From a checkpoint of a small transformer trained on Wikipedia: 4 heads of 32 (2 for keys and values), tied embeddings.
Each number is 200 + 40 x the weight over its row's rms, rounded and kept within 0 to 999. Layers, rows and columns count from 0. The size before them is the row's rms in percent of the matrix's.

# layer 3 MLP down (transposed), 320x128, rms 0.0974, rows 49-85, columns 0-63
111,115,177,239,188,202,199,201,174,130,180,146,210,173,197,246,216,172,149,196,222,219,167,181,285,372,227,186,210,215,251,215,224,224,145,234,249,178,239,147,203,225,134,182,227,234,187,234,192,203,217,209,185,220,220,174,126,257,216,186,225,171,161,181,186
098,280,305,163,202,178,125,169,181,233,154,258,174,231,198,191,233,212,225,259,132,233,156,224,145,176,188,206,250,185,223,152,211,243,196,167,162,277,211,186,214,220,274,157,196,197,252,209,231,168,203,174,234,231,211,227,191,225,215,289,170,242,163,179,177
103,195,182,201,194,219,207,277,170,250,183,106,186,227,123,231,297,170,221,191,216,274,134,188,247,312,220,188,176,139,166,198,200,254,175,220,105,181,214,245,237,167,196,120,216,179,253,227,214,218,210,223,217,229,211,210,148,208,177,169,199,199,156,199,215
091,278,196,191,203,187,157,168,189,199,223,248,222,255,190,220,159,193,187,101,193,213,153,240,215,196,196,234,209,204,205,207,199,187,225,200,190,144,194,229,223,269,220,227,183,200,185,198,229,221,235,250,218,207,137,281,169,194,162,182,188,283,253,164,244
097,168,185,165,235,154,215,157,306,175,198,155,200,194,254,235,215,168,168,234,233,132,195,170,213,269,219,200,184,254,187,227,222,182,185,103,252,223,203,241,220,187,197,126,233,200,142,232,244,166,137,114,212,197,191,224,163,200,259,181,165,302,131,259,181
108,194,264,213,227,210,155,195,176,227,246,179,233,241,200,297,182,262,125,200,244,191,259,209,183,88,187,253,214,201,215,226,178,246,254,167,159,202,194,175,252,259,197,138,193,156,233,135,200,154,202,191,87,163,145,248,136,205,146,246,153,192,154,191,156
097,204,207,140,224,252,211,201,217,174,123,202,178,191,221,195,215,258,141,194,148,176,158,177,206,117,267,186,229,225,237,179,231,195,213,170,133,184,174,244,105,169,177,195,190,217,174,200,184,217,167,227,216,160,160,183,250,264,132,240,166,239,222,133,210
093,230,170,205,188,137,152,217,205,180,138,239,190,204,250,190,142,197,173,175,285,189,251,256,171,41,204,137,233,272,200,155,128,218,141,267,198,288,134,216,136,227,190,155,192,264,223,173,247,218,176,192,220,224,232,169,206,159,226,191,145,204,213,238,216
107,193,180,129,167,204,206,125,190,214,194,215,186,201,176,229,198,185,251,207,214,231,128,185,159,37,146,206,174,208,177,137,224,188,247,137,265,194,199,199,172,213,248,174,198,172,227,192,219,208,225,203,226,190,297,204,231,136,233,235,156,233,300,133,219
109,223,202,249,155,208,197,183,204,197,209,183,168,224,225,220,259,191,210,190,152,210,171,187,233,129,212,225,216,216,196,200,223,298,163,185,126,134,242,160,183,236,166,125,104,196,201,212,131,229,226,209,177,207,229,235,230,164,197,247,115,155,128,173,215
093,227,220,146,127,193,194,214,109,159,227,185,200,121,247,105,267,182,136,170,236,239,243,182,191,248,150,172,231,176,148,238,213,185,148,191,162,226,201,178,119,240,181,255,216,258,246,245,174,221,246,152,253,164,202,217,172,181,206,253,231,158,193,189,199
115,213,214,208,204,221,200,197,234,170,162,168,227,196,174,212,201,182,209,255,137,209,225,208,175,315,184,130,159,247,143,229,171,247,291,197,206,195,184,122,324,118,209,151,270,185,234,140,154,142,167,164,211,163,243,216,216,254,277,207,301,212,255,206,226
107,224,258,240,164,216,250,135,190,269,271,163,167,213,155,221,309,200,135,169,137,213,171,275,216,251,214,221,255,193,203,151,228,231,175,191,258,251,218,240,113,191,194,221,162,204,125,197,213,127,232,179,153,130,164,183,210,201,157,189,180,308,204,181,160
119,162,181,230,262,117,269,243,189,209,144,199,237,218,160,210,224,232,241,194,148,298,181,204,210,198,239,220,132,178,240,183,189,168,192,237,175,213,239,233,173,279,150,122,162,153,247,200,184,138,263,140,245,204,184,222,170,163,214,169,212,155,224,162,184
105,172,248,172,243,235,229,151,113,193,185,275,202,168,190,163,91,198,178,235,195,210,149,192,156,190,201,228,185,177,240,185,173,182,250,143,217,238,139,86,165,187,258,120,182,202,211,195,165,213,268,171,192,203,162,206,186,191,139,201,205,168,170,252,144
115,217,192,213,219,152,247,181,231,248,158,186,203,153,177,211,128,201,230,219,157,203,191,174,271,147,224,189,211,137,299,262,236,201,293,186,186,202,208,204,204,149,236,210,164,172,183,176,160,183,224,157,168,199,176,170,244,300,262,210,197,173,116,181,228
113,158,205,139,202,206,164,201,197,158,192,248,146,201,178,72,183,183,166,190,222,189,178,222,250,185,209,158,172,230,202,230,163,151,247,242,188,171,203,154,248,223,209,152,164,193,209,162,300,171,246,295,283,256,182,229,204,170,194,209,178,173,250,155,194
100,219,185,131,152,133,239,208,219,246,255,194,188,218,312,196,153,239,193,218,134,163,228,135,187,79,168,220,241,198,234,194,207,225,126,176,192,213,254,151,182,149,138,183,192,162,224,180,245,223,232,176,189,232,170,215,199,267,151,274,191,209,169,197,200
107,219,222,181,156,152,216,243,147,242,265,183,163,184,196,125,208,167,249,209,194,239,266,91,178,216,196,175,205,167,245,209,233,157,144,154,155,200,215,212,124,193,169,242,188,189,195,169,230,223,217,267,161,183,193,190,198,219,216,273,156,169,282,194,187
097,202,157,216,41,255,206,215,204,229,215,199,178,159,217,135,161,229,182,210,236,172,207,152,126,90,179,204,247,258,166,251,167,184,151,188,176,213,281,222,158,183,238,193,179,223,194,199,172,192,207,184,136,177,271,175,153,124,226,213,203,200,168,146,184
111,217,196,179,215,206,193,220,187,200,245,217,243,286,167,186,129,226,160,252,164,216,160,163,288,153,194,187,194,244,199,194,213,225,195,228,203,108,145,220,246,281,202,110,189,160,235,207,237,200,240,174,149,235,201,182,192,139,247,242,238,178,209,152,211
088,199,220,157,171,272,169,168,188,158,231,191,217,191,227,190,242,188,190,218,216,176,166,269,182,40,160,207,201,227,214,246,150,284,155,156,223,174,238,234,197,190,247,169,214,176,195,161,215,243,232,214,201,133,218,119,247,169,203,232,205,166,185,183,237
108,205,228,232,217,194,237,124,171,203,270,202,202,158,232,155,190,224,190,186,292,220,259,202,192,355,178,172,129,187,172,228,186,176,209,171,158,120,129,207,153,191,224,221,204,165,139,189,245,220,212,123,154,170,180,114,186,141,128,239,200,180,143,249,192
097,252,221,189,224,203,210,166,202,196,137,210,200,207,139,172,200,204,142,224,187,258,237,183,217,0,181,208,200,158,209,185,265,216,209,203,232,226,182,111,266,260,214,198,166,170,239,218,287,231,165,248,202,185,224,225,236,186,166,225,206,279,288,179,214
099,166,204,216,149,119,170,222,206,189,178,206,148,163,193,202,187,259,291,164,136,164,239,136,257,223,130,209,175,234,198,192,216,218,212,245,172,186,210,229,231,148,227,155,128,212,155,178,184,236,215,247,199,222,229,242,128,207,202,149,217,76,255,118,212
095,167,175,221,212,255,188,162,223,300,229,191,192,211,124,294,151,119,159,185,140,224,165,246,192,134,169,210,200,196,192,128,150,246,218,180,143,166,191,211,149,255,268,181,195,147,204,156,231,170,176,217,193,204,221,201,137,157,205,271,177,202,288,129,253
094,197,207,156,185,301,149,201,176,187,230,220,177,262,160,215,155,197,213,179,218,190,137,192,226,79,156,184,235,257,266,228,271,191,172,184,233,188,150,197,242,203,212,214,188,181,177,165,228,237,128,175,156,200,204,190,224,210,202,245,177,204,141,229,147
103,189,209,212,169,124,162,200,146,168,195,269,154,148,176,192,218,166,241,124,158,168,227,274,252,228,154,240,197,224,223,208,180,204,203,208,255,239,200,288,242,165,188,106,210,71,172,210,135,232,235,124,178,216,222,192,185,223,207,159,212,185,171,208,168
105,198,219,214,98,124,194,227,160,214,184,227,176,244,218,218,235,205,233,274,187,189,236,138,241,79,238,213,228,208,228,273,195,212,245,232,128,207,191,104,172,239,204,224,212,200,267,197,185,205,227,168,123,218,160,230,174,214,248,240,203,153,226,124,218
105,164,172,234,246,222,124,257,203,185,145,178,191,186,140,189,243,248,166,213,162,176,230,144,223,67,255,146,181,161,138,166,127,213,220,203,106,200,228,234,196,159,143,214,336,200,210,209,192,222,207,189,174,198,175,181,251,208,190,173,259,203,198,139,216
093,263,196,182,164,173,279,169,240,239,205,270,221,213,197,192,150,226,211,219,225,200,242,260,222,293,164,157,200,167,224,232,201,184,86,191,192,211,238,184,238,220,169,209,168,227,252,240,30,168,251,178,178,156,196,149,234,229,247,194,204,122,179,230,180
092,169,223,214,204,145,201,195,227,195,195,118,208,219,287,204,177,220,281,221,259,207,188,225,199,38,192,197,142,201,143,250,184,206,207,204,240,160,157,200,241,201,157,235,176,193,152,185,204,221,208,155,239,183,201,210,123,276,191,126,141,151,213,241,193
095,301,200,206,247,223,189,208,193,211,129,190,103,259,229,247,282,210,170,200,237,177,197,221,196,338,272,167,203,264,149,241,208,186,227,186,172,217,145,240,176,277,142,187,207,212,160,181,154,222,218,156,151,188,163,214,178,196,182,193,186,273,171,245,183
103,202,177,228,166,189,170,242,181,147,184,263,226,237,178,207,153,128,235,142,287,158,130,198,225,241,173,129,178,190,179,202,223,194,187,218,135,229,156,198,126,163,268,271,225,249,185,194,163,202,220,211,204,204,192,133,211,250,191,211,195,187,150,176,237
101,209,214,245,129,281,264,183,214,176,215,224,210,169,228,178,313,165,217,183,133,211,188,241,218,246,220,259,140,107,151,186,278,221,228,182,207,127,228,255,220,257,240,193,226,165,198,184,181,241,219,234,175,125,273,198,199,199,221,182,123,244,133,223,190
090,150,228,155,186,180,239,222,260,172,156,233,235,173,206,168,224,225,150,206,236,195,229,256,155,428,220,208,253,250,220,166,250,260,199,222,207,202,193,203,167,179,123,212,167,242,206,267,205,184,264,138,195,181,148,135,214,269,179,185,280,239,138,202,230
093,176,214,204,198,209,241,215,257,269,232,245,224,210,198,195,158,231,223,243,222,163,242,268,135,369,198,172,226,193,218,223,235,224,177,161,255,215,240,198,298,251,182,210,204,233,206,158,190,214,178,225,239,205,180,189,231,262,195,234,171,144,226,226,201
# layer 3 MLP gate, 320x128, rms 0.108, rows 50-85, columns 0-63
102,232,175,160,141,207,112,236,186,238,174,271,202,201,231,159,174,180,163,164,171,281,227,165,238,197,195,186,215,188,218,138,296,198,240,167,135,113,218,101,221,228,175,272,150,315,115,223,219,242,183,136,194,245,173,239,195,180,221,154,184,168,189,239,194
098,257,246,241,211,234,153,222,195,210,156,205,238,213,206,218,226,184,162,141,94,161,208,221,157,188,171,202,183,153,191,214,247,138,180,220,205,191,225,251,236,223,183,163,131,191,156,215,200,213,259,171,191,197,242,210,231,208,165,203,259,279,210,234,255
086,270,123,202,185,221,274,222,220,219,255,160,173,253,289,178,262,177,157,202,168,204,219,178,247,207,170,262,198,189,224,153,158,234,198,225,188,142,193,216,198,202,196,152,206,188,110,223,259,201,130,146,316,275,207,205,172,218,190,183,141,140,230,224,188
090,263,177,232,248,175,215,170,180,216,182,226,202,241,185,246,155,172,221,145,145,170,238,158,225,200,179,210,197,187,177,191,241,238,216,164,122,285,150,219,216,158,255,232,176,132,209,141,141,252,172,241,151,154,189,214,273,249,190,157,231,197,344,286,219
112,213,208,256,170,215,199,249,254,209,121,191,179,215,211,259,183,168,138,254,220,180,208,192,289,158,167,255,302,124,206,169,223,216,139,190,166,175,222,199,220,246,190,194,148,209,180,167,141,262,155,207,82,230,169,220,262,272,154,188,176,273,183,149,195
093,166,277,282,250,191,148,243,186,165,197,218,150,261,246,179,202,216,195,220,107,268,160,190,208,190,268,158,142,179,221,177,173,185,189,237,230,180,172,183,213,184,203,223,280,198,146,218,246,273,142,214,202,176,230,164,269,149,175,214,207,218,197,170,212
106,176,165,227,214,290,181,206,194,225,187,238,202,178,161,166,206,268,183,156,167,228,182,196,183,198,184,221,245,150,159,207,148,207,130,177,245,148,202,135,133,255,239,220,164,278,181,186,185,217,237,180,232,274,106,268,201,114,215,263,180,264,207,191,164
107,182,211,182,249,201,53,244,243,202,158,197,170,239,136,244,210,196,166,223,181,196,169,181,160,178,234,117,215,216,161,183,206,159,197,296,187,217,163,260,188,214,248,127,174,254,184,168,179,233,152,275,143,217,212,241,245,229,198,209,208,224,150,113,166
107,177,265,282,146,180,176,191,210,177,184,253,209,280,213,170,260,168,176,201,125,266,262,198,192,169,202,178,203,234,144,220,177,200,158,191,192,174,240,150,148,188,87,208,196,189,238,114,215,230,176,208,105,262,196,265,191,209,155,227,254,196,121,149,244
089,166,159,184,181,163,196,208,192,284,256,228,220,201,231,259,159,181,217,226,50,177,168,129,183,216,149,236,174,205,264,186,188,213,215,212,205,141,225,208,222,169,158,179,260,138,187,181,193,112,179,160,167,238,172,175,165,222,221,184,243,209,218,229,179
112,178,229,159,186,166,218,232,210,293,191,196,198,202,225,238,234,210,199,209,158,196,199,223,299,190,213,179,153,122,149,189,255,100,187,186,227,154,164,207,175,189,128,194,272,224,138,223,229,197,137,140,197,239,198,180,146,156,171,192,219,199,217,118,218
109,212,238,167,182,193,168,209,229,156,280,197,199,136,267,179,218,100,199,264,211,194,134,171,201,117,202,167,202,276,190,167,239,170,183,224,205,153,126,174,152,182,218,241,167,189,151,238,230,195,160,186,223,162,211,203,196,253,223,231,224,209,204,100,216
109,234,185,157,225,256,185,246,319,228,178,211,226,261,194,209,239,234,213,148,203,215,224,154,210,135,187,212,180,173,237,138,258,226,210,232,197,194,222,136,137,167,156,183,218,205,160,208,249,215,230,218,262,198,198,229,222,244,212,253,266,233,247,209,178
091,190,263,233,205,190,208,248,214,275,192,147,161,241,189,182,227,174,153,240,200,237,122,228,222,191,159,145,182,237,176,170,218,216,234,215,249,253,181,129,196,264,146,260,245,223,264,206,205,205,219,186,245,223,156,180,185,225,162,244,312,181,267,181,245
102,177,185,226,227,234,130,305,230,161,236,189,215,211,112,116,265,120,197,225,217,192,144,196,228,141,146,182,218,209,234,154,264,155,218,160,180,186,226,213,180,215,194,217,243,247,179,191,228,156,118,196,190,183,211,255,194,139,229,258,258,271,185,195,153
106,214,245,206,118,211,241,190,185,183,208,253,246,198,151,222,202,229,69,246,179,178,185,188,248,178,231,224,192,173,177,283,248,296,149,237,182,210,184,215,186,182,224,151,234,215,133,212,149,173,235,241,183,248,170,219,288,217,192,200,299,279,193,216,139
093,191,233,169,183,210,146,186,188,308,175,212,221,200,224,212,183,270,112,213,144,269,152,70,182,192,174,231,185,178,227,188,189,209,231,197,213,230,249,195,215,257,203,168,243,254,218,239,179,183,248,190,203,220,214,148,217,229,225,187,171,213,235,220,164
109,211,154,201,113,193,203,200,190,195,229,128,106,237,202,160,278,193,203,188,199,237,212,130,244,146,230,190,220,205,148,250,190,172,86,219,228,190,175,249,198,246,226,252,197,143,208,179,201,217,163,166,227,167,174,143,249,177,259,267,224,205,210,198,186
101,231,266,198,213,251,205,224,186,199,242,164,216,255,254,191,235,213,221,224,222,213,200,152,257,163,220,230,295,190,255,214,179,294,216,176,142,134,153,176,185,173,192,262,206,209,177,175,202,192,214,140,267,250,192,200,217,214,272,271,211,231,184,271,158
108,268,239,234,218,180,223,189,227,235,228,265,231,184,290,195,181,187,140,180,135,209,204,147,187,140,202,171,184,181,227,167,308,271,172,221,223,213,143,219,154,176,143,192,181,232,195,221,205,262,204,198,212,280,202,151,192,240,237,201,258,173,232,195,235
089,167,252,313,117,210,246,215,238,198,256,217,227,227,207,137,157,228,216,169,151,253,277,239,163,169,194,183,235,116,175,281,172,216,247,208,208,172,144,184,173,180,166,227,120,190,211,129,189,194,190,205,163,228,204,144,165,206,244,153,167,214,233,153,184
102,197,190,255,165,218,240,203,156,211,189,221,229,267,180,212,188,230,146,246,170,271,219,185,235,185,212,222,200,170,170,283,225,297,228,223,218,241,196,227,259,222,197,180,240,239,203,219,153,196,176,233,234,298,201,290,220,239,183,232,198,123,255,182,145
089,291,225,196,207,175,181,163,166,221,216,237,219,173,149,218,189,244,184,178,150,157,196,210,210,263,208,190,165,243,174,155,221,170,169,218,206,197,244,225,199,141,146,155,264,231,225,217,302,212,207,209,204,166,211,228,254,160,222,191,227,252,218,196,123
084,149,194,191,246,226,145,210,152,222,238,214,103,189,152,217,99,215,212,177,239,180,150,141,241,217,85,169,173,234,175,258,185,152,182,179,197,201,234,182,233,163,202,236,251,180,183,197,151,175,197,211,259,230,233,231,163,218,207,246,176,196,212,242,230
090,148,221,212,233,256,201,207,205,255,245,164,108,230,200,231,208,179,216,220,138,297,251,187,263,197,216,245,211,164,155,185,164,216,202,142,164,219,178,197,179,168,212,229,205,174,204,147,171,174,168,168,278,236,181,187,132,245,246,256,232,191,204,99,203
105,236,236,233,223,252,253,199,124,162,251,208,248,235,162,187,188,170,187,200,170,186,160,110,232,157,184,158,240,223,137,229,251,212,202,177,184,208,207,225,230,259,119,243,242,195,203,95,199,233,208,145,162,148,233,193,179,240,247,198,227,261,180,193,266
098,208,243,195,147,201,141,181,304,272,188,244,229,146,224,187,213,199,199,191,194,183,182,187,195,167,261,214,265,131,217,149,214,224,198,223,172,170,146,205,172,199,297,232,177,251,197,172,222,195,180,131,194,280,184,196,293,181,149,234,200,254,204,208,305
103,216,239,226,125,133,206,267,210,190,192,200,98,289,252,185,266,193,151,209,179,177,235,216,231,177,238,201,176,244,224,235,251,222,191,217,207,231,179,224,144,168,194,193,226,267,184,193,247,263,217,211,235,256,172,163,258,206,278,190,205,196,224,204,213
103,125,251,254,184,179,217,159,156,176,185,249,160,256,172,137,210,223,230,148,207,234,214,197,232,116,190,193,196,234,219,226,234,219,187,227,227,205,217,142,220,171,99,174,284,190,169,180,174,154,140,198,204,274,192,194,236,182,165,158,199,176,247,105,194
083,160,239,294,262,236,180,213,196,159,204,197,246,205,278,149,221,162,176,169,80,254,225,192,187,231,176,198,201,196,154,138,173,137,237,304,142,140,177,183,187,207,237,260,238,214,238,188,224,173,207,204,249,225,134,245,223,174,182,198,200,174,191,214,176
084,147,213,161,231,126,270,177,183,194,198,125,220,204,180,187,197,285,168,204,222,252,219,259,186,236,135,146,172,290,162,219,244,132,201,187,252,146,187,264,207,232,276,143,212,214,212,191,222,253,163,150,155,158,165,274,212,244,217,226,175,175,140,205,243
092,266,155,140,250,173,227,170,190,188,159,191,226,218,234,155,172,186,164,192,244,169,239,200,196,172,181,217,186,237,216,249,193,247,150,257,169,190,227,191,211,230,149,242,205,136,177,206,177,218,190,139,223,171,245,244,216,210,167,167,154,193,234,170,112
097,194,255,193,194,257,197,231,188,181,256,226,192,192,166,264,269,182,183,213,219,191,286,154,133,127,218,143,171,197,183,253,194,273,153,165,192,166,239,155,194,195,189,169,186,151,197,201,213,233,224,151,279,139,151,250,167,118,231,221,208,157,263,263,155
091,234,224,190,215,154,133,289,191,201,215,237,211,252,112,162,135,233,199,236,179,191,176,167,224,170,182,201,226,200,184,169,209,252,158,253,176,222,177,250,202,158,141,124,181,289,212,304,206,222,143,236,190,284,198,237,191,261,131,202,196,231,209,113,209
116,247,262,183,256,190,269,207,159,268,254,174,195,163,196,133,225,175,177,202,200,228,297,135,181,178,293,263,290,177,171,171,199,229,158,246,198,232,241,214,170,155,160,272,147,298,193,242,196,207,262,137,155,125,131,178,262,221,287,222,190,238,224,180,177
099,258,251,283,225,180,188,249,176,182,159,194,162,169,200,214,147,257,222,127,161,258,111,167,259,194,204,211,168,216,144,207,210,251,182,255,133,209,203,164,191,159,203,225,127,113,124,159,203,178,217,156,229,230,168,206,175,130,257,162,241,184,180,189,265
# layer 3 MLP up, 320x128, rms 0.0999, rows 50-85, columns 0-63
097,236,209,180,208,130,194,234,280,247,147,177,187,207,293,185,250,172,236,217,178,179,195,160,273,200,181,164,179,160,227,202,227,134,218,209,218,241,211,217,125,204,227,155,173,152,159,205,69,236,228,192,155,213,218,227,211,219,192,241,221,247,168,179,246
103,174,209,195,179,206,228,175,265,222,209,225,223,201,240,228,114,215,200,145,149,167,198,254,156,183,223,252,332,183,181,238,189,218,218,173,157,213,217,235,237,232,253,244,159,184,206,243,239,169,234,190,189,244,215,239,169,183,181,188,235,199,239,197,207
087,210,96,249,114,226,212,166,218,219,175,192,233,208,216,225,206,237,180,197,175,244,196,143,280,213,207,215,212,198,170,222,224,123,207,185,186,283,278,214,223,239,248,199,197,187,137,276,253,234,149,225,204,215,238,174,272,187,243,184,266,211,231,186,193
092,224,229,263,143,227,246,165,282,229,112,217,228,202,182,209,207,207,194,161,207,198,168,212,244,172,175,253,181,267,167,239,203,151,147,196,169,184,184,169,188,148,225,262,221,139,214,238,145,144,217,217,150,181,272,146,164,184,171,267,238,267,220,167,213
102,203,284,247,299,185,176,198,201,207,189,141,147,230,242,241,154,232,304,150,140,212,159,253,161,215,221,211,171,238,233,293,202,176,198,168,244,134,263,186,166,242,184,208,189,201,214,190,263,228,210,190,180,185,168,211,258,184,154,162,209,194,202,240,166
094,188,192,208,156,187,209,173,241,232,262,235,171,180,167,130,193,220,217,117,203,193,221,238,88,157,203,345,169,209,165,223,176,213,197,226,233,162,221,208,219,286,151,247,180,210,240,244,142,169,327,105,149,203,233,180,171,212,245,202,241,209,154,252,204
100,236,237,279,274,173,176,203,226,155,190,187,213,217,195,246,135,234,134,221,279,155,228,160,203,214,199,150,151,176,164,139,196,195,214,228,211,221,229,234,223,236,188,205,226,172,146,291,226,196,219,172,222,167,159,165,221,199,200,219,219,184,196,213,173
105,222,180,217,205,250,235,207,187,231,192,96,203,220,146,190,179,234,206,135,205,168,211,129,133,176,244,210,190,207,189,197,144,221,219,158,157,209,210,207,241,265,199,234,261,153,219,180,198,197,139,268,237,184,228,205,226,156,161,183,175,158,164,217,247
100,104,175,177,162,183,229,133,218,151,220,170,170,228,195,181,255,267,205,166,182,231,237,243,196,186,188,302,265,210,154,166,221,286,209,207,230,214,177,198,218,259,180,222,234,221,176,194,271,213,186,246,225,207,221,209,276,145,175,171,239,170,238,163,231
089,222,216,253,185,183,65,178,232,195,224,212,273,194,221,193,147,255,159,173,202,166,194,242,231,186,215,124,195,180,260,182,172,188,196,201,222,148,214,101,217,227,183,251,268,187,154,153,238,191,267,206,193,192,156,234,248,148,157,238,203,136,119,238,199
105,158,183,243,190,198,249,163,112,201,252,156,236,266,310,231,192,146,212,247,189,212,184,262,182,201,174,202,113,235,296,117,143,177,149,169,270,199,213,190,202,173,203,211,215,225,184,198,244,184,268,197,206,203,166,288,212,254,214,233,245,147,200,237,234
098,134,196,137,257,142,266,165,169,146,210,201,293,209,235,223,193,184,167,159,225,207,179,272,203,203,198,209,194,155,123,127,192,193,191,208,133,130,165,266,222,191,213,255,144,195,195,129,282,236,128,204,225,199,223,196,233,245,203,155,182,181,154,236,163
106,153,207,230,221,286,207,193,162,147,213,183,212,185,237,235,282,221,196,190,240,223,220,166,134,201,158,235,130,165,219,201,238,212,228,160,206,128,164,234,180,186,186,106,274,210,131,117,132,199,239,198,182,210,139,193,240,237,175,203,182,229,226,187,240
101,202,122,220,189,208,200,280,140,150,199,162,162,153,227,162,169,170,192,200,159,146,134,190,210,144,188,151,185,228,158,213,114,242,174,223,193,194,191,159,236,188,234,197,211,256,198,194,162,214,233,239,285,226,184,210,173,161,148,238,203,301,188,173,193
104,257,249,237,245,156,256,202,168,171,189,205,253,242,167,174,223,179,298,136,242,231,188,244,110,210,250,260,179,202,257,188,200,214,179,206,158,246,192,223,214,212,196,129,216,208,153,221,158,229,219,182,247,192,198,193,255,171,293,178,207,201,184,166,241
106,148,172,160,198,268,200,211,263,198,244,168,168,245,190,219,258,175,213,201,193,138,162,222,195,172,208,244,162,208,203,180,214,264,195,177,222,216,182,195,274,193,243,250,199,259,207,262,224,221,218,231,178,99,152,226,214,212,228,177,213,180,174,185,180
098,239,194,203,155,182,225,245,145,244,191,206,198,162,244,149,221,270,210,266,257,183,273,187,230,212,180,211,163,211,234,203,187,201,164,197,204,149,210,105,177,166,254,157,167,160,145,206,222,215,218,208,156,218,205,215,179,145,247,140,200,189,214,149,140
101,226,230,127,220,178,159,187,256,214,250,108,179,229,194,251,164,205,195,205,157,268,175,175,156,201,204,195,117,178,122,181,189,155,184,156,75,245,180,293,196,183,199,216,117,244,187,197,213,188,139,188,232,226,281,201,246,181,135,196,262,211,163,222,189
095,146,204,212,201,196,171,192,205,139,238,237,211,155,118,202,183,168,196,260,221,198,263,293,208,188,194,214,214,164,140,178,175,112,229,270,266,173,173,167,195,278,161,102,149,183,228,229,205,248,118,219,210,219,198,202,217,264,233,99,230,160,150,213,237
103,188,154,232,216,219,221,178,245,182,222,133,213,264,165,184,252,186,228,142,217,231,268,146,138,219,301,256,205,135,134,150,201,207,166,220,151,229,207,189,225,160,195,273,191,193,216,182,183,283,141,149,191,215,145,252,262,253,224,126,205,231,238,236,163
098,194,231,224,225,186,167,201,163,194,191,206,181,198,221,178,202,177,205,166,236,191,129,195,199,188,241,191,163,279,189,224,249,224,236,187,273,180,192,264,235,155,189,141,250,232,225,195,140,228,227,175,198,186,234,217,233,153,193,233,200,91,168,168,191
106,232,195,222,242,214,210,187,232,180,265,218,174,192,219,207,192,129,219,233,199,260,198,206,217,217,210,234,222,134,270,215,291,183,234,262,167,204,242,158,219,201,199,194,189,253,201,154,201,210,257,245,232,187,207,188,170,233,163,190,185,220,239,242,147
095,199,154,205,193,169,260,234,216,171,162,250,185,281,296,163,230,149,170,203,221,134,182,248,181,196,228,220,144,178,233,292,205,155,190,182,168,153,224,204,171,177,221,232,207,177,194,191,151,184,209,194,191,243,211,124,203,218,249,227,190,158,154,269,219
097,180,153,159,283,215,216,200,193,202,180,141,198,201,239,195,131,173,143,181,154,135,136,215,196,238,137,176,193,269,240,172,197,156,234,144,239,167,214,190,181,254,177,173,240,179,192,196,210,206,173,190,165,151,224,188,93,167,182,138,183,240,189,195,189
088,177,228,210,188,164,174,211,144,131,242,258,194,228,172,178,197,236,204,185,214,188,219,207,216,225,238,158,163,224,179,277,253,121,244,249,151,178,220,234,268,273,302,278,154,184,194,263,241,134,180,209,281,178,162,236,211,222,216,185,185,195,165,130,159
101,233,186,173,149,192,91,241,225,148,168,169,212,189,152,178,261,211,211,270,230,202,180,238,165,188,172,197,176,231,164,182,71,219,223,219,241,265,217,133,229,134,213,189,179,196,173,202,182,140,150,197,268,261,208,227,209,115,177,201,192,159,173,268,191
095,164,184,183,244,169,133,188,259,178,195,193,205,285,176,209,211,88,249,254,246,146,214,174,196,194,170,186,199,146,219,130,183,103,132,210,144,164,194,156,184,231,235,199,219,191,183,177,158,170,235,224,259,222,172,227,99,165,211,301,228,239,229,173,236
099,156,158,139,241,233,164,219,177,248,262,129,291,196,175,178,125,191,226,273,180,158,211,226,163,197,116,238,237,220,214,187,169,174,212,205,185,199,169,177,185,106,183,145,222,217,186,241,236,167,268,143,230,187,166,178,166,235,193,186,216,176,262,202,244
114,201,189,163,248,211,263,277,204,170,171,284,188,185,213,203,169,290,153,188,213,171,247,173,188,202,195,233,201,211,246,186,193,152,226,207,166,255,223,214,257,201,196,249,143,192,245,181,200,323,144,249,149,232,183,220,283,148,176,180,172,201,215,211,270
089,204,192,276,181,206,216,240,223,247,234,183,132,195,163,234,249,227,234,120,162,231,199,207,207,179,217,203,218,205,213,157,244,168,208,212,68,210,203,199,237,112,235,184,255,168,121,183,220,268,295,195,197,208,241,165,248,142,221,248,248,184,185,242,255
086,191,191,192,176,244,176,217,203,175,167,173,171,245,170,157,182,234,151,210,187,171,166,263,189,204,195,210,265,208,243,161,187,221,183,175,113,242,124,203,200,246,200,125,182,249,178,233,235,198,253,213,138,226,259,251,287,230,267,293,282,195,144,108,216
096,250,158,150,190,157,238,195,230,222,187,202,225,260,246,185,141,245,190,173,214,222,233,245,267,253,243,232,214,183,237,189,144,195,208,273,167,211,206,235,177,248,222,263,115,221,203,239,180,213,173,214,217,113,143,219,243,222,199,137,167,308,174,204,173
098,180,263,281,206,213,187,194,220,293,190,146,135,219,176,173,128,192,223,157,210,214,215,235,190,188,240,232,164,194,227,238,213,243,197,257,206,188,247,123,191,266,242,179,196,214,155,202,155,160,203,184,202,197,154,175,225,249,257,160,187,178,214,227,271
101,179,139,182,238,190,154,227,158,162,260,184,158,249,200,195,215,201,139,219,184,200,298,263,144,209,187,211,217,149,233,229,232,232,176,214,219,143,146,209,201,223,190,235,192,235,193,180,160,223,231,243,275,185,157,244,218,260,179,238,227,163,197,238,211
102,179,251,228,198,188,246,195,140,203,243,209,116,204,130,246,166,111,269,250,241,241,190,214,210,177,197,198,248,265,177,94,188,200,164,229,146,276,254,180,184,165,237,209,235,163,120,174,240,165,137,224,214,238,153,228,224,190,227,238,162,169,206,199,183
116,205,235,301,198,198,167,224,224,146,282,157,217,176,212,253,217,212,202,187,125,227,166,158,232,210,201,197,178,187,272,173,218,212,151,280,180,165,115,187,174,139,183,275,177,164,170,175,138,211,225,205,196,247,184,173,220,201,183,213,212,198,159,240,197